Weights of a small transformer language model.
Training: a variant of SOAP for these matrices, 738M tokens, 5633 steps.
Each number is 50 + 15 x the weight over its row's rms, rounded and kept within 0 to 99. Layers, rows and columns count from 0. The size before them is the row's rms in percent of the matrix's.

# up: layer 8 MLP up, 3072x512, rms 0.119, rows 22-74, columns 0-63
# down: layer 8 MLP down (transposed), 3072x512, rms 0.184, rows 22-73, columns 0-63
up22 090:42 66 66 05 28 53 60 48 67 58 36 39 43 37 44 59 19 53 51 50 52 50 60 48 45 69 45 54 73 34 41 23 44 58 42 45 28 60 36 76 46 46 12 62 60 67 37 40 38 50 43 53 47 53 52 52 63 46 75 47 48 23 73 48
down22 090:33 51 70 71 64 40 55 63 35 46 39 53 52 45 48 69 63 63 63 74 46 57 49 29 40 37 70 51 40 79 47 71 52 60 65 60 56 36 52 21 80 59 72 52 67 61 55 61 61 64 41 51 47 73 54 61 33 62 66 46 40 51 45 47
up23 098:67 58 58 54 42 24 67 55 61 64 72 27 54 58 60 66 51 70 55 58 23 59 77 42 42 44 38 52 40 22 27 45 49 43 50 44 35 39 28 25 32 36 32 47 40 56 37 68 61 60 66 45 46 50 35 31 61 59 62 53 56 45 22 51
down23 105:48 44 51 09 84 76 57 58 56 68 66 71 51 64 46 52 47 64 29 52 63 39 14 49 71 46 52 58 43 50 53 72 58 37 75 26 49 77 72 40 54 39 50 70 55 30 36 24 38 49 54 67 48 49 13 12 66 42 29 28 49 20 45 36
up24 098:38 68 31 64 52 52 37 51 51 49 28 31 37 53 38 54 20 28 56 63 57 43 55 54 62 44 54 57 56 40 30 60 60 21 43 55 50 44 47 43 40 30 36 52 48 25 39 35 24 50 52 59 58 64 46 52 66 38 57 47 51 31 59 74
down24 098:41 60 28 45 66 84 48 57 37 79 75 42 57 42 51 54 51 40 48 59 50 61 55 55 76 70 67 31 69 66 39 67 65 68 27 47 73 51 58 51 51 47 54 62 68 84 67 41 60 48 51 39 42 41 37 66 46 74 49 55 20 38 31 32
up25 092:56 35 49 51 61 47 60 66 56 28 53 52 27 31 21 47 52 00 65 62 62 50 46 45 69 63 31 69 38 63 68 29 37 06 53 49 79 54 36 64 47 43 58 46 47 68 47 51 72 72 32 44 37 66 75 54 81 27 50 54 58 59 59 57
down25 098:39 52 81 62 48 56 38 54 29 88 57 68 56 54 38 51 32 60 74 62 66 20 24 67 61 35 31 68 59 67 73 30 42 52 53 44 48 55 54 64 34 53 42 39 49 44 40 46 61 54 47 47 60 45 12 54 84 45 40 22 64 58 23 38
up26 107:57 24 66 53 59 40 54 70 44 53 58 41 36 77 53 07 85 54 64 38 47 50 45 41 56 48 84 43 36 38 39 53 39 53 40 56 26 53 29 36 73 49 56 27 54 48 45 49 83 86 69 50 61 49 46 52 79 37 58 44 44 55 42 36
down26 108:19 53 41 33 47 60 33 38 37 61 63 62 68 52 37 37 67 76 59 68 63 57 24 14 26 29 17 56 34 34 64 34 20 38 65 46 34 67 57 51 60 31 34 48 72 50 52 49 47 32 61 68 39 71 51 73 29 61 38 53 55 55 46 46
up27 096:56 15 51 30 70 60 51 63 44 33 47 45 62 70 73 56 38 44 33 53 55 47 57 77 56 43 60 48 67 51 53 49 59 50 43 52 45 52 47 40 60 42 46 31 69 40 45 37 27 58 73 57 68 46 41 56 43 60 58 31 45 44 46 55
down27 106:82 36 15 70 78 29 48 30 70 64 34 38 53 66 16 54 65 52 83 39 67 80 62 26 43 58 49 37 46 77 24 63 58 21 62 44 73 28 24 47 51 18 45 23 32 49 38 59 71 55 56 53 60 42 30 62 50 46 52 73 33 72 50 66
up28 091:55 47 40 37 42 70 40 71 74 56 62 32 69 47 39 41 18 66 65 40 46 51 54 57 43 36 63 60 35 39 17 56 54 49 28 52 50 46 62 30 16 51 44 58 53 47 71 46 28 37 46 59 22 46 59 21 73 51 49 30 60 64 64 90
down28 097:48 37 46 33 33 32 45 72 34 77 39 52 39 53 22 43 64 21 58 75 68 53 74 36 55 37 41 44 39 56 37 35 58 49 78 56 61 62 50 58 41 55 58 29 68 47 33 25 45 45 53 56 52 44 27 55 54 65 62 45 65 24 69 66
up29 085:66 51 59 44 43 49 58 52 42 53 32 52 39 67 54 54 47 42 39 72 45 46 43 39 35 61 27 40 78 60 46 60 38 52 47 59 38 39 51 69 57 59 53 56 54 58 57 46 40 58 47 43 63 77 42 34 69 64 59 63 41 49 40 54
down29 091:39 34 43 60 33 41 20 47 55 26 74 52 31 00 17 35 58 43 58 25 52 23 60 68 39 30 57 68 69 66 42 50 63 57 54 42 44 50 58 66 55 53 62 33 71 30 18 41 56 39 55 88 47 38 34 35 29 47 76 32 60 63 51 30
up30 111:45 65 65 59 58 46 52 64 31 31 61 13 51 49 16 48 43 57 38 49 36 72 51 83 29 60 59 52 23 62 47 55 88 47 40 36 22 55 34 38 33 68 78 70 55 57 68 74 50 40 53 70 60 29 32 51 31 43 62 46 46 55 67 50
down30 115:64 58 64 38 50 30 80 47 63 40 51 46 15 40 55 62 31 48 39 52 52 72 39 40 12 35 43 43 30 64 72 58 60 66 74 58 67 40 31 57 63 66 27 26 41 32 57 61 62 75 60 83 14 39 35 56 44 46 59 45 22 44 48 59
up31 099:46 51 31 43 61 39 87 42 36 81 33 28 45 31 65 56 45 43 38 50 38 73 31 58 29 63 52 34 71 53 34 32 44 66 38 32 59 52 43 84 27 72 47 70 56 27 31 34 69 43 53 42 49 39 64 56 56 55 55 48 59 42 58 53
down31 100:42 30 50 66 37 29 41 45 69 44 54 55 51 23 54 59 66 63 51 55 53 35 52 55 51 57 55 70 52 68 48 44 59 64 48 56 44 35 35 35 61 70 48 57 38 37 50 73 52 65 42 59 67 56 36 66 42 23 71 61 33 48 48 37
up32 096:60 70 55 42 54 61 41 81 61 68 51 29 50 63 31 29 58 75 36 24 64 37 64 56 73 52 79 81 40 28 14 75 76 42 27 50 58 47 61 50 31 67 74 61 59 26 53 42 38 34 51 43 41 58 38 14 26 55 40 54 49 43 69 48
down32 102:34 41 29 71 58 52 71 67 33 40 56 52 49 40 34 51 48 22 67 30 52 26 40 39 43 42 54 61 75 86 44 54 47 68 64 70 52 60 32 61 38 83 44 41 21 24 35 26 62 34 44 87 43 16 35 35 23 72 42 73 39 22 30 53
up33 095:56 42 39 54 41 46 49 52 41 69 33 40 57 60 84 70 34 40 39 73 46 74 39 34 39 48 49 52 43 54 36 71 54 46 56 57 38 41 45 34 67 47 32 52 41 53 90 55 61 56 41 56 19 48 37 44 34 58 56 49 64 54 50 43
down33 095:68 41 56 37 65 53 49 45 56 62 18 18 37 45 36 76 35 66 24 36 22 61 47 44 55 49 59 43 35 54 22 48 53 49 51 46 61 55 19 67 30 62 46 47 50 32 79 43 68 50 29 08 32 37 82 62 59 48 31 30 32 52 63 37
up34 104:51 51 50 56 55 30 21 51 66 59 44 26 61 65 38 29 68 56 27 49 51 65 54 71 63 33 96 71 35 94 60 45 50 60 67 70 35 47 54 56 48 35 38 55 37 35 53 37 61 68 51 43 61 45 39 78 47 69 60 61 42 84 78 59
down34 104:81 73 37 55 63 34 65 47 44 66 47 42 19 31 36 28 59 48 40 35 55 45 48 52 41 76 35 30 54 67 39 46 73 47 30 36 23 63 62 50 64 44 43 75 43 49 49 51 21 37 37 70 65 53 35 04 55 30 59 38 28 49 45 39
up35 090:52 37 57 86 58 45 57 56 58 73 51 60 52 41 43 81 64 63 32 39 50 54 75 51 68 58 62 65 47 24 61 27 52 68 63 47 66 51 40 37 61 98 41 39 61 40 65 39 74 71 57 51 68 29 48 35 55 62 57 42 48 68 54 50
down35 097:49 45 27 69 51 36 83 55 57 56 18 26 52 34 53 65 46 51 47 37 39 31 68 55 48 65 12 25 51 28 31 32 57 84 18 57 55 51 45 28 53 36 40 66 56 46 80 08 53 46 45 28 33 61 18 47 62 38 78 34 41 33 16 43
up36 104:31 75 64 57 33 77 53 55 50 34 75 36 41 30 47 34 35 53 66 09 36 48 41 22 53 65 52 69 50 55 33 39 25 67 54 53 51 60 77 23 45 51 32 50 37 59 44 73 36 27 51 54 48 42 47 45 66 62 79 42 37 45 51 45
down36 104:60 34 59 46 41 26 79 45 57 65 72 53 46 32 30 41 47 55 32 92 53 49 72 47 69 66 43 50 60 37 30 45 55 40 50 31 59 57 50 77 44 54 64 29 58 44 66 38 63 44 53 46 52 46 25 40 48 63 40 52 49 52 30 68
up37 097:58 46 44 34 29 67 77 39 50 48 50 47 64 50 67 39 61 70 44 51 78 71 43 85 31 59 66 34 41 79 47 53 43 81 93 63 55 60 69 45 64 68 63 73 28 46 48 62 58 59 53 60 44 36 53 52 46 49 33 77 51 40 83 54
down37 094:50 58 47 39 32 45 69 48 54 42 49 34 59 52 43 64 43 31 48 24 29 43 44 46 75 44 36 73 28 45 74 48 44 49 63 56 62 72 52 15 52 18 48 33 59 60 64 57 65 52 60 59 43 52 35 39 63 41 56 21 63 82 41 45
up38 097:71 38 36 54 48 67 33 33 46 55 50 64 57 56 39 85 60 36 68 44 44 45 59 86 42 32 67 50 75 58 27 49 54 34 46 29 36 42 56 34 42 33 68 55 52 47 52 25 53 64 50 59 42 54 62 48 63 26 49 38 20 54 21 62
down38 099:62 77 41 56 75 65 50 72 55 49 66 52 96 51 54 38 75 56 67 54 28 59 79 55 41 54 59 65 45 69 49 75 41 36 30 46 52 58 58 64 52 41 59 37 58 43 67 64 45 61 53 38 59 75 55 34 47 39 61 31 53 56 55 58
up39 090:41 43 44 53 44 66 93 55 48 63 45 25 52 64 60 46 47 38 53 60 59 53 55 34 61 53 47 33 60 37 52 28 60 53 28 74 26 35 54 32 56 56 52 48 52 54 56 58 52 63 35 31 63 73 27 57 59 43 41 36 61 40 36 62
down39 099:47 71 73 20 35 60 44 32 37 48 66 39 45 48 57 28 55 37 69 60 43 54 49 66 44 51 43 61 56 61 58 47 46 49 52 65 49 33 39 70 55 73 45 48 40 76 43 56 53 68 81 56 44 33 29 64 36 74 54 64 61 65 68 64
up40 100:57 53 38 52 11 57 43 42 52 53 33 66 53 16 32 81 29 70 43 34 58 71 46 55 32 47 48 44 55 35 64 65 72 64 25 64 43 15 48 38 52 37 53 23 47 51 39 58 45 56 38 48 44 79 58 47 66 53 53 65 45 11 67 56
down40 100:50 67 57 25 68 21 66 65 50 55 39 58 59 39 39 49 66 21 69 46 45 26 29 55 28 57 37 53 32 52 51 79 22 47 69 54 50 57 52 77 34 63 51 44 38 43 34 50 39 53 49 66 49 42 77 89 42 40 82 45 33 48 61 22
up41 098:39 77 55 66 54 72 19 82 14 52 62 45 50 50 38 50 55 65 65 42 58 57 49 46 52 42 17 77 43 66 72 72 51 52 59 46 59 34 59 72 34 53 33 59 46 69 50 67 84 40 37 17 36 53 47 52 84 45 45 49 46 74 43 46
down41 100:49 63 45 37 65 48 55 66 62 45 71 60 49 41 69 25 61 43 29 69 56 27 33 71 55 62 63 53 57 60 73 23 29 33 15 37 44 36 34 65 50 70 36 37 43 70 63 51 60 68 15 47 46 71 76 46 54 51 55 69 55 63 25 27
up42 091:60 53 13 68 67 64 55 37 57 26 43 40 49 62 47 27 76 55 48 56 60 66 39 60 36 51 65 55 51 55 18 66 65 59 54 45 52 67 41 32 42 53 61 19 22 52 55 56 52 71 39 53 42 75 30 60 54 24 58 34 52 29 41 42
down42 096:24 62 61 25 69 26 72 35 62 45 52 65 34 47 30 75 32 68 54 37 39 30 53 22 25 76 50 57 62 56 59 50 26 65 45 43 46 84 32 56 43 47 52 68 44 36 52 66 39 55 66 48 61 68 65 20 65 31 41 53 40 71 53 35
up43 121:61 51 74 65 71 43 30 46 40 37 74 40 63 78 51 73 76 64 30 49 43 24 63 30 51 34 44 08 40 24 68 68 56 61 59 59 28 34 30 42 44 63 45 52 24 23 32 28 64 55 26 47 60 56 39 74 42 32 57 39 66 52 23 57
down43 107:40 58 47 31 45 45 58 58 50 59 53 68 41 21 51 43 67 67 57 36 74 50 25 46 37 40 46 50 46 74 68 45 44 32 40 55 37 37 58 55 48 40 41 42 72 51 50 65 35 87 68 66 40 44 53 56 75 59 61 72 43 38 49 30
up44 103:67 61 58 37 33 35 36 60 48 67 25 34 22 47 53 19 79 38 49 62 63 70 48 44 62 42 35 58 67 30 41 60 48 18 27 62 55 43 43 30 17 57 39 51 25 40 56 39 44 53 43 50 34 40 61 69 48 44 47 53 61 34 55 58
down44 104:56 40 41 68 36 52 44 46 64 66 71 66 50 19 45 66 45 64 58 50 42 46 54 47 43 54 90 70 25 35 72 41 80 43 71 21 49 36 75 56 60 57 57 50 63 56 56 38 39 44 77 54 54 53 33 45 44 38 76 49 62 71 44 45
up45 105:70 50 31 35 59 41 41 45 49 44 31 74 75 20 33 32 48 50 43 35 36 75 34 50 45 61 37 49 40 38 50 49 48 16 33 57 55 42 82 51 55 46 25 38 25 39 45 44 42 59 53 45 67 49 64 41 77 54 65 62 20 53 43 33
down45 098:46 11 90 59 64 42 29 33 46 34 39 00 51 61 51 82 44 62 31 59 31 33 55 56 48 61 58 59 35 55 39 48 27 44 34 59 88 21 32 55 41 48 67 45 29 33 48 47 48 37 64 62 40 59 56 32 46 56 54 49 74 35 09 48
up46 098:26 61 61 65 57 61 32 46 39 38 21 61 35 30 48 30 78 43 30 52 34 27 33 37 73 30 34 30 64 50 45 53 44 65 75 20 40 49 27 46 65 80 52 75 39 68 60 67 53 52 68 25 22 41 57 29 39 49 67 38 63 60 38 55
down46 100:60 44 57 66 53 56 35 33 43 53 58 71 45 59 31 51 64 45 50 44 38 60 36 73 57 50 27 41 45 53 46 41 57 48 45 47 46 34 37 79 49 55 66 24 56 46 13 24 77 60 84 69 70 64 57 62 29 61 41 60 62 59 60 64
up47 103:73 61 37 39 62 57 42 45 57 37 56 70 76 34 67 49 45 33 45 64 20 59 63 40 46 59 76 39 50 34 71 29 22 63 33 45 92 43 32 38 55 12 73 42 47 61 47 47 52 51 51 51 52 47 67 65 58 59 58 56 55 40 21 31
down47 107:49 63 68 64 57 35 30 45 48 47 34 49 46 74 26 59 23 56 51 47 81 82 41 58 60 66 47 28 34 63 16 73 53 51 68 41 41 55 33 67 38 40 26 59 21 57 72 66 42 80 17 63 84 44 61 11 54 54 60 67 58 54 70 49
up48 097:70 44 28 53 32 43 33 38 38 38 81 54 51 49 31 32 47 59 55 29 26 52 84 44 65 55 57 23 60 40 73 61 30 46 57 45 56 52 26 10 41 49 53 25 14 47 54 29 48 50 39 45 37 56 59 26 46 59 37 54 50 32 60 48
down48 097:51 47 72 46 47 12 52 32 53 41 60 49 50 45 50 31 52 27 31 70 52 79 41 42 39 51 51 65 52 74 35 55 65 61 38 44 50 53 77 38 61 66 58 71 71 20 56 56 49 58 59 61 52 83 44 44 51 48 65 55 23 47 59 65
up49 109:52 57 53 58 35 58 60 51 77 36 40 81 33 76 56 40 38 33 40 72 59 62 53 40 54 71 68 67 51 63 53 40 67 44 33 43 59 40 27 56 71 47 07 23 61 46 67 71 55 33 64 53 66 47 46 44 24 32 43 50 46 69 39 78
down49 095:39 26 58 40 32 58 61 35 55 54 42 23 45 73 47 43 52 59 57 48 45 30 54 62 30 67 47 31 60 79 24 60 30 44 43 46 53 27 43 42 62 44 54 74 46 34 22 87 62 73 63 55 54 54 42 53 61 63 48 59 38 47 55 55
up50 108:37 30 49 76 52 51 09 62 30 43 32 48 44 49 52 49 74 37 71 31 39 57 73 70 43 38 54 46 57 25 27 57 55 62 78 48 49 55 39 32 56 27 41 37 41 29 54 66 31 61 78 56 47 30 22 18 76 50 47 46 49 80 40 50
down50 106:33 75 60 24 73 55 59 57 47 42 25 25 45 09 28 73 69 31 65 24 50 71 55 43 76 74 61 61 38 35 60 34 11 59 52 45 42 37 63 17 48 52 31 47 51 50 69 24 49 38 61 28 61 25 38 31 54 45 73 72 38 44 51 04
up51 099:54 38 40 72 58 28 40 51 65 53 27 50 75 65 47 62 42 51 32 24 53 31 43 52 48 36 50 41 46 46 17 46 44 48 61 43 65 51 40 39 49 57 46 40 62 24 51 61 62 70 32 55 47 45 42 32 72 56 55 28 54 36 24 39
down51 106:48 37 46 64 73 92 51 36 67 58 33 48 52 56 57 32 44 51 37 53 57 58 19 79 46 25 43 39 33 29 64 43 67 45 31 48 38 42 30 58 55 46 52 51 51 79 37 51 49 53 44 69 73 22 68 64 68 38 52 48 64 32 70 41
up52 100:46 24 34 53 37 49 51 66 55 61 66 61 32 42 57 46 59 34 65 40 79 40 50 27 46 36 61 43 51 25 47 58 27 54 59 40 47 37 49 59 35 64 21 37 25 37 46 52 51 47 57 30 87 59 34 58 65 68 32 57 68 36 32 42
down52 094:30 72 30 34 45 59 43 68 57 54 50 49 43 52 72 40 58 93 26 47 54 45 48 61 43 57 34 84 53 40 56 49 61 56 56 59 59 38 30 34 68 60 35 34 61 52 45 34 83 35 72 52 41 47 63 38 51 48 33 51 23 74 56 52
up53 100:35 40 49 23 57 36 42 38 55 72 25 15 30 50 36 64 72 33 64 62 28 20 60 58 46 84 35 51 50 37 32 36 53 64 32 60 65 65 43 41 68 33 59 59 80 63 50 48 45 43 58 43 81 56 30 65 57 39 44 69 38 41 61 52
down53 098:35 50 57 34 55 39 94 53 69 38 49 70 44 54 80 41 63 45 62 37 51 47 44 37 70 75 36 36 64 52 51 66 94 54 68 53 49 40 41 64 54 63 19 43 40 44 59 56 44 39 52 47 56 63 60 68 59 59 51 69 55 36 54 51
up54 113:50 36 40 37 32 43 62 55 41 56 44 49 43 28 52 22 41 61 43 45 62 31 60 69 42 70 37 55 08 55 34 29 25 64 55 40 33 53 51 31 35 46 43 54 10 41 40 43 89 58 41 38 59 30 34 29 61 30 53 31 67 57 50 61
down54 099:40 56 21 38 35 35 43 30 60 58 49 31 57 44 32 68 46 56 67 73 43 62 49 26 43 53 49 38 66 31 43 63 54 40 54 47 48 61 44 67 63 59 47 78 40 57 36 48 16 40 60 65 43 65 47 79 47 61 40 63 44 70 29 35
up55 097:62 55 99 62 74 39 66 53 39 37 40 64 71 61 35 64 30 55 48 56 50 32 59 09 61 39 46 63 49 39 69 64 29 65 78 57 47 46 39 38 61 39 39 31 57 49 51 50 14 46 61 73 37 35 70 44 46 54 46 18 46 74 63 64
down55 101:45 48 82 63 70 59 42 73 59 61 66 27 64 39 72 32 33 52 49 62 51 56 54 39 62 66 71 44 73 45 36 36 33 70 59 55 54 52 13 41 51 59 69 47 85 45 62 46 21 51 52 52 24 52 74 50 73 35 64 37 37 71 69 47
up56 109:49 41 23 58 73 43 50 41 58 59 35 68 73 43 64 50 67 60 60 50 41 22 57 35 62 21 52 61 46 51 63 70 50 52 78 60 29 25 51 26 55 89 33 50 45 50 60 54 45 34 33 63 51 62 42 60 77 63 72 56 40 65 68 63
down56 097:33 55 60 61 40 60 64 71 13 34 47 46 62 62 52 52 47 42 55 56 60 41 42 59 19 54 71 64 41 17 61 36 29 78 71 61 74 46 39 61 46 50 48 37 38 71 65 60 69 67 55 51 42 40 55 53 35 33 21 54 48 76 40 55
up57 085:28 60 07 53 67 83 45 49 52 42 75 62 28 41 58 68 75 56 62 81 45 48 41 00 55 47 44 32 31 55 49 59 53 43 44 65 57 49 23 50 50 59 52 51 29 49 44 43 45 57 21 41 33 47 73 57 54 83 64 47 55 48 69 54
down57 094:23 83 48 48 38 27 74 29 49 00 40 43 56 53 50 38 60 31 66 17 26 31 47 76 57 29 48 26 49 51 46 52 40 47 62 20 68 55 43 47 38 66 71 47 66 57 41 46 61 47 47 24 73 50 76 50 58 35 42 58 14 65 56 38
up58 100:16 49 39 42 43 64 68 61 58 64 58 55 27 59 22 41 62 24 66 54 73 38 48 57 13 44 41 83 72 49 32 62 37 68 28 29 33 38 64 51 39 29 59 37 49 54 54 43 70 70 26 46 44 07 38 49 69 61 23 49 28 64 63 70
down58 097:42 50 33 51 42 42 56 45 56 47 35 38 96 32 72 49 50 41 24 54 18 30 46 42 54 41 33 46 53 63 56 51 54 51 56 64 45 13 24 51 58 39 62 40 35 38 37 51 57 18 52 75 45 62 43 35 48 88 45 33 66 37 60 32
up59 092:44 51 55 59 39 39 59 39 53 24 63 64 61 39 48 12 62 72 62 40 61 54 94 49 62 28 68 25 43 34 63 41 48 47 45 65 25 76 62 62 38 53 55 50 40 89 59 58 40 38 67 57 51 41 48 58 34 52 88 56 81 36 49 55
down59 100:56 41 45 77 37 52 61 73 60 44 41 42 61 61 53 85 56 46 51 65 50 60 51 66 48 58 62 32 39 57 45 80 74 42 51 09 47 68 65 53 51 47 34 67 68 46 50 42 63 74 17 62 56 33 64 41 50 52 38 57 39 69 34 63
up60 097:54 45 78 75 20 79 53 52 71 30 25 48 68 95 24 78 60 36 51 52 69 57 53 38 54 58 48 55 53 62 41 51 51 15 51 54 36 70 36 72 28 36 76 29 46 49 44 44 55 55 54 58 54 33 33 42 55 60 50 66 56 31 62 49
down60 099:57 69 29 47 33 68 40 35 55 57 33 54 54 73 31 37 64 43 48 63 31 50 44 56 48 55 54 34 56 75 27 65 48 56 46 38 27 37 22 45 52 39 40 55 45 37 59 56 73 62 59 31 43 53 73 56 50 51 68 54 56 31 76 23
up61 135:53 51 69 75 57 60 57 55 69 47 42 45 74 54 32 60 55 46 69 58 59 33 77 31 41 63 63 46 22 64 33 36 39 49 35 63 35 47 69 57 18 57 51 57 55 76 67 28 59 53 55 33 51 22 50 29 20 68 60 44 66 81 47 54
down61 129:39 51 18 49 37 25 48 39 61 38 46 57 18 41 50 47 71 29 59 40 67 48 46 60 42 46 23 68 38 62 82 57 60 15 37 10 38 60 47 11 57 47 56 43 61 50 50 73 60 82 58 56 61 51 66 51 68 48 52 22 36 71 57 45
up62 096:39 28 19 50 44 54 43 54 38 55 38 26 49 68 65 56 31 61 53 52 56 68 39 58 67 68 45 44 13 56 15 22 55 31 43 52 46 71 81 56 46 37 25 66 65 99 34 50 43 45 62 56 37 51 51 41 48 30 56 61 56 37 50 43
down62 102:31 55 53 72 67 70 60 37 64 64 14 52 61 28 85 54 54 53 73 54 56 11 56 39 48 38 75 67 60 59 60 40 47 43 35 57 63 40 24 64 76 48 57 44 32 35 29 53 22 31 35 45 14 51 44 64 18 23 57 42 30 42 33 70
up63 097:62 85 52 37 50 52 67 63 35 51 54 42 68 70 49 76 69 42 46 61 58 45 78 35 66 56 51 79 35 46 40 70 54 50 46 51 41 41 62 38 45 26 52 42 58 52 68 36 39 35 46 41 45 76 27 49 48 70 46 51 71 32 40 41
down63 088:26 75 70 59 63 34 46 24 45 73 41 66 32 20 49 24 47 77 49 28 52 72 25 64 28 55 37 19 52 59 54 47 41 64 61 55 15 47 66 54 38 66 39 47 49 46 62 54 48 48 66 63 49 79 66 09 45 65 58 29 24 27 39 52
up64 089:53 67 60 55 24 44 27 53 42 73 34 46 66 47 35 61 54 60 61 39 69 59 31 23 74 43 32 75 47 62 48 57 43 49 46 57 36 82 46 51 51 48 77 57 62 32 42 83 49 29 22 42 34 37 32 48 71 48 63 50 54 36 42 52
down64 095:50 80 21 71 52 30 32 46 60 29 61 51 47 60 44 58 32 65 53 31 19 50 63 51 46 44 29 44 43 48 51 56 49 21 59 62 50 28 63 33 54 43 27 68 40 44 22 62 39 79 56 55 60 73 66 51 22 39 42 46 12 55 29 26
up65 090:41 50 48 29 51 35 40 77 64 80 54 42 45 67 84 55 68 37 78 66 49 61 54 53 76 67 56 20 38 66 39 47 76 43 46 39 47 46 27 72 41 47 38 32 62 42 45 45 55 74 46 41 96 30 55 43 52 68 50 34 56 58 51 72
down65 094:57 61 54 28 66 48 46 20 48 52 36 34 44 35 47 59 64 37 49 50 34 59 53 45 61 45 39 60 56 51 71 44 39 32 51 61 55 53 58 43 63 40 52 69 61 58 39 49 26 52 57 54 37 62 41 49 44 60 51 63 50 51 57 26
up66 106:51 30 40 44 41 21 29 36 55 75 45 55 52 70 42 48 61 84 52 47 48 53 41 57 60 19 60 34 27 66 22 55 64 71 38 31 41 60 45 31 56 36 37 38 60 35 62 64 64 37 26 41 67 66 43 49 67 44 44 38 72 46 63 48
down66 102:58 41 40 30 55 52 48 62 21 33 47 57 41 62 72 28 67 17 42 49 74 48 35 55 70 47 52 41 65 43 33 49 49 06 69 74 48 74 35 59 42 64 48 70 65 24 37 54 34 59 53 28 68 33 19 59 60 52 62 54 79 55 55 36
up67 102:57 27 48 52 73 80 72 52 24 63 68 48 49 15 53 67 49 66 45 38 40 43 73 63 44 61 54 42 55 36 60 31 34 61 35 33 67 31 54 66 51 78 48 30 62 44 49 26 57 48 48 41 53 61 69 46 70 39 31 32 78 43 72 54
down67 106:50 43 25 56 33 32 43 34 51 40 75 53 43 47 57 19 44 33 61 51 49 51 32 20 64 57 26 56 25 35 48 84 37 71 53 54 53 51 58 32 49 43 55 71 68 43 40 38 50 56 31 63 37 25 78 30 34 51 75 63 51 49 46 63
up68 096:45 32 53 43 13 60 48 38 62 58 62 73 40 68 44 39 02 61 71 31 48 44 41 77 79 33 46 38 57 60 81 66 43 39 60 35 50 45 45 80 39 35 50 36 39 39 25 40 46 36 36 33 48 25 49 55 52 30 68 42 57 49 56 73
down68 101:55 45 19 53 52 77 71 52 65 63 70 59 56 70 48 52 51 50 62 40 73 64 72 64 78 50 78 41 48 43 41 71 51 68 09 19 34 50 69 33 51 75 38 28 44 81 52 52 16 40 55 63 63 50 99 44 66 35 89 53 82 64 43 49
up69 115:47 52 29 66 70 43 53 46 52 58 29 37 80 48 27 69 44 49 43 53 64 63 58 48 63 60 74 59 22 37 60 62 88 50 50 52 78 42 72 45 43 52 26 64 41 59 67 12 43 53 21 66 32 53 85 57 60 55 60 31 54 47 43 58
down69 111:28 44 60 44 66 39 76 32 75 20 51 55 49 51 51 59 57 27 67 68 26 42 36 55 24 51 25 68 66 68 48 46 54 57 36 49 61 38 33 68 25 53 42 36 35 71 30 54 46 47 51 40 60 73 35 34 23 58 47 50 29 59 60 39
up70 102:66 58 45 64 59 33 59 52 45 46 42 30 68 48 51 41 45 42 51 51 25 80 08 54 61 81 56 34 57 43 48 57 65 39 58 58 99 61 74 54 29 52 54 38 52 43 53 16 37 53 66 21 52 73 13 26 66 64 60 36 18 18 47 71
down70 104:46 57 35 60 65 57 43 58 54 62 37 58 56 55 63 67 35 61 52 56 46 55 79 56 45 57 52 56 48 14 38 42 34 43 09 67 56 54 50 59 39 59 55 41 59 48 56 39 41 47 76 47 75 52 51 65 56 36 53 70 49 60 73 49
up71 095:77 48 15 67 55 60 41 54 31 46 42 62 55 69 47 35 75 53 60 62 22 63 53 27 41 58 51 29 65 56 54 35 51 51 63 34 60 36 48 42 47 82 45 44 63 20 40 62 50 29 33 52 68 76 64 52 30 37 50 39 55 75 47 43
down71 094:69 51 68 78 54 84 49 41 33 61 39 14 52 64 65 37 59 31 32 78 54 43 87 55 37 72 60 69 55 42 53 38 40 70 44 39 80 71 50 46 58 35 56 39 59 39 69 57 32 36 55 31 43 29 51 43 60 59 52 77 73 83 35 49
up72 105:42 58 52 54 35 55 51 35 46 57 52 45 42 29 46 46 77 63 52 20 37 81 51 52 47 51 42 50 74 75 42 58 71 74 41 49 55 35 67 71 54 45 49 22 70 44 52 64 26 58 17 57 44 60 65 47 57 68 53 67 76 53 39 47
down72 096:61 49 59 70 29 27 40 38 45 52 96 48 70 65 46 56 51 23 76 51 55 50 58 47 69 58 62 58 60 42 64 51 23 42 81 65 53 37 40 33 45 57 80 52 40 44 49 63 78 45 52 24 53 43 42 59 56 43 63 49 36 29 66 62
up73 108:71 74 35 49 31 49 57 52 59 40 59 74 64 54 48 22 63 58 43 53 36 37 52 54 51 62 59 39 66 68 28 49 67 52 78 53 71 57 42 32 42 48 41 48 29 87 65 62 72 69 48 56 27 71 61 29 91 54 48 58 48 47 45 52
down73 111:46 51 42 43 53 66 67 32 50 44 40 52 52 52 57 53 42 54 56 30 48 32 77 79 65 56 49 65 49 56 36 63 72 29 36 35 53 38 39 41 66 58 53 18 29 53 43 41 34 59 34 58 60 53 86 39 55 49 66 64 64 50 27 50
up74 100:45 45 55 32 48 71 47 48 47 21 55 66 53 55 16 39 44 42 53 43 42 37 44 31 60 36 54 67 57 40 55 42 59 28 74 51 35 52 83 33 46 29 61 70 47 56 48 61 39 43 35 53 28 22 60 42 54 55 45 58 78 49 62 62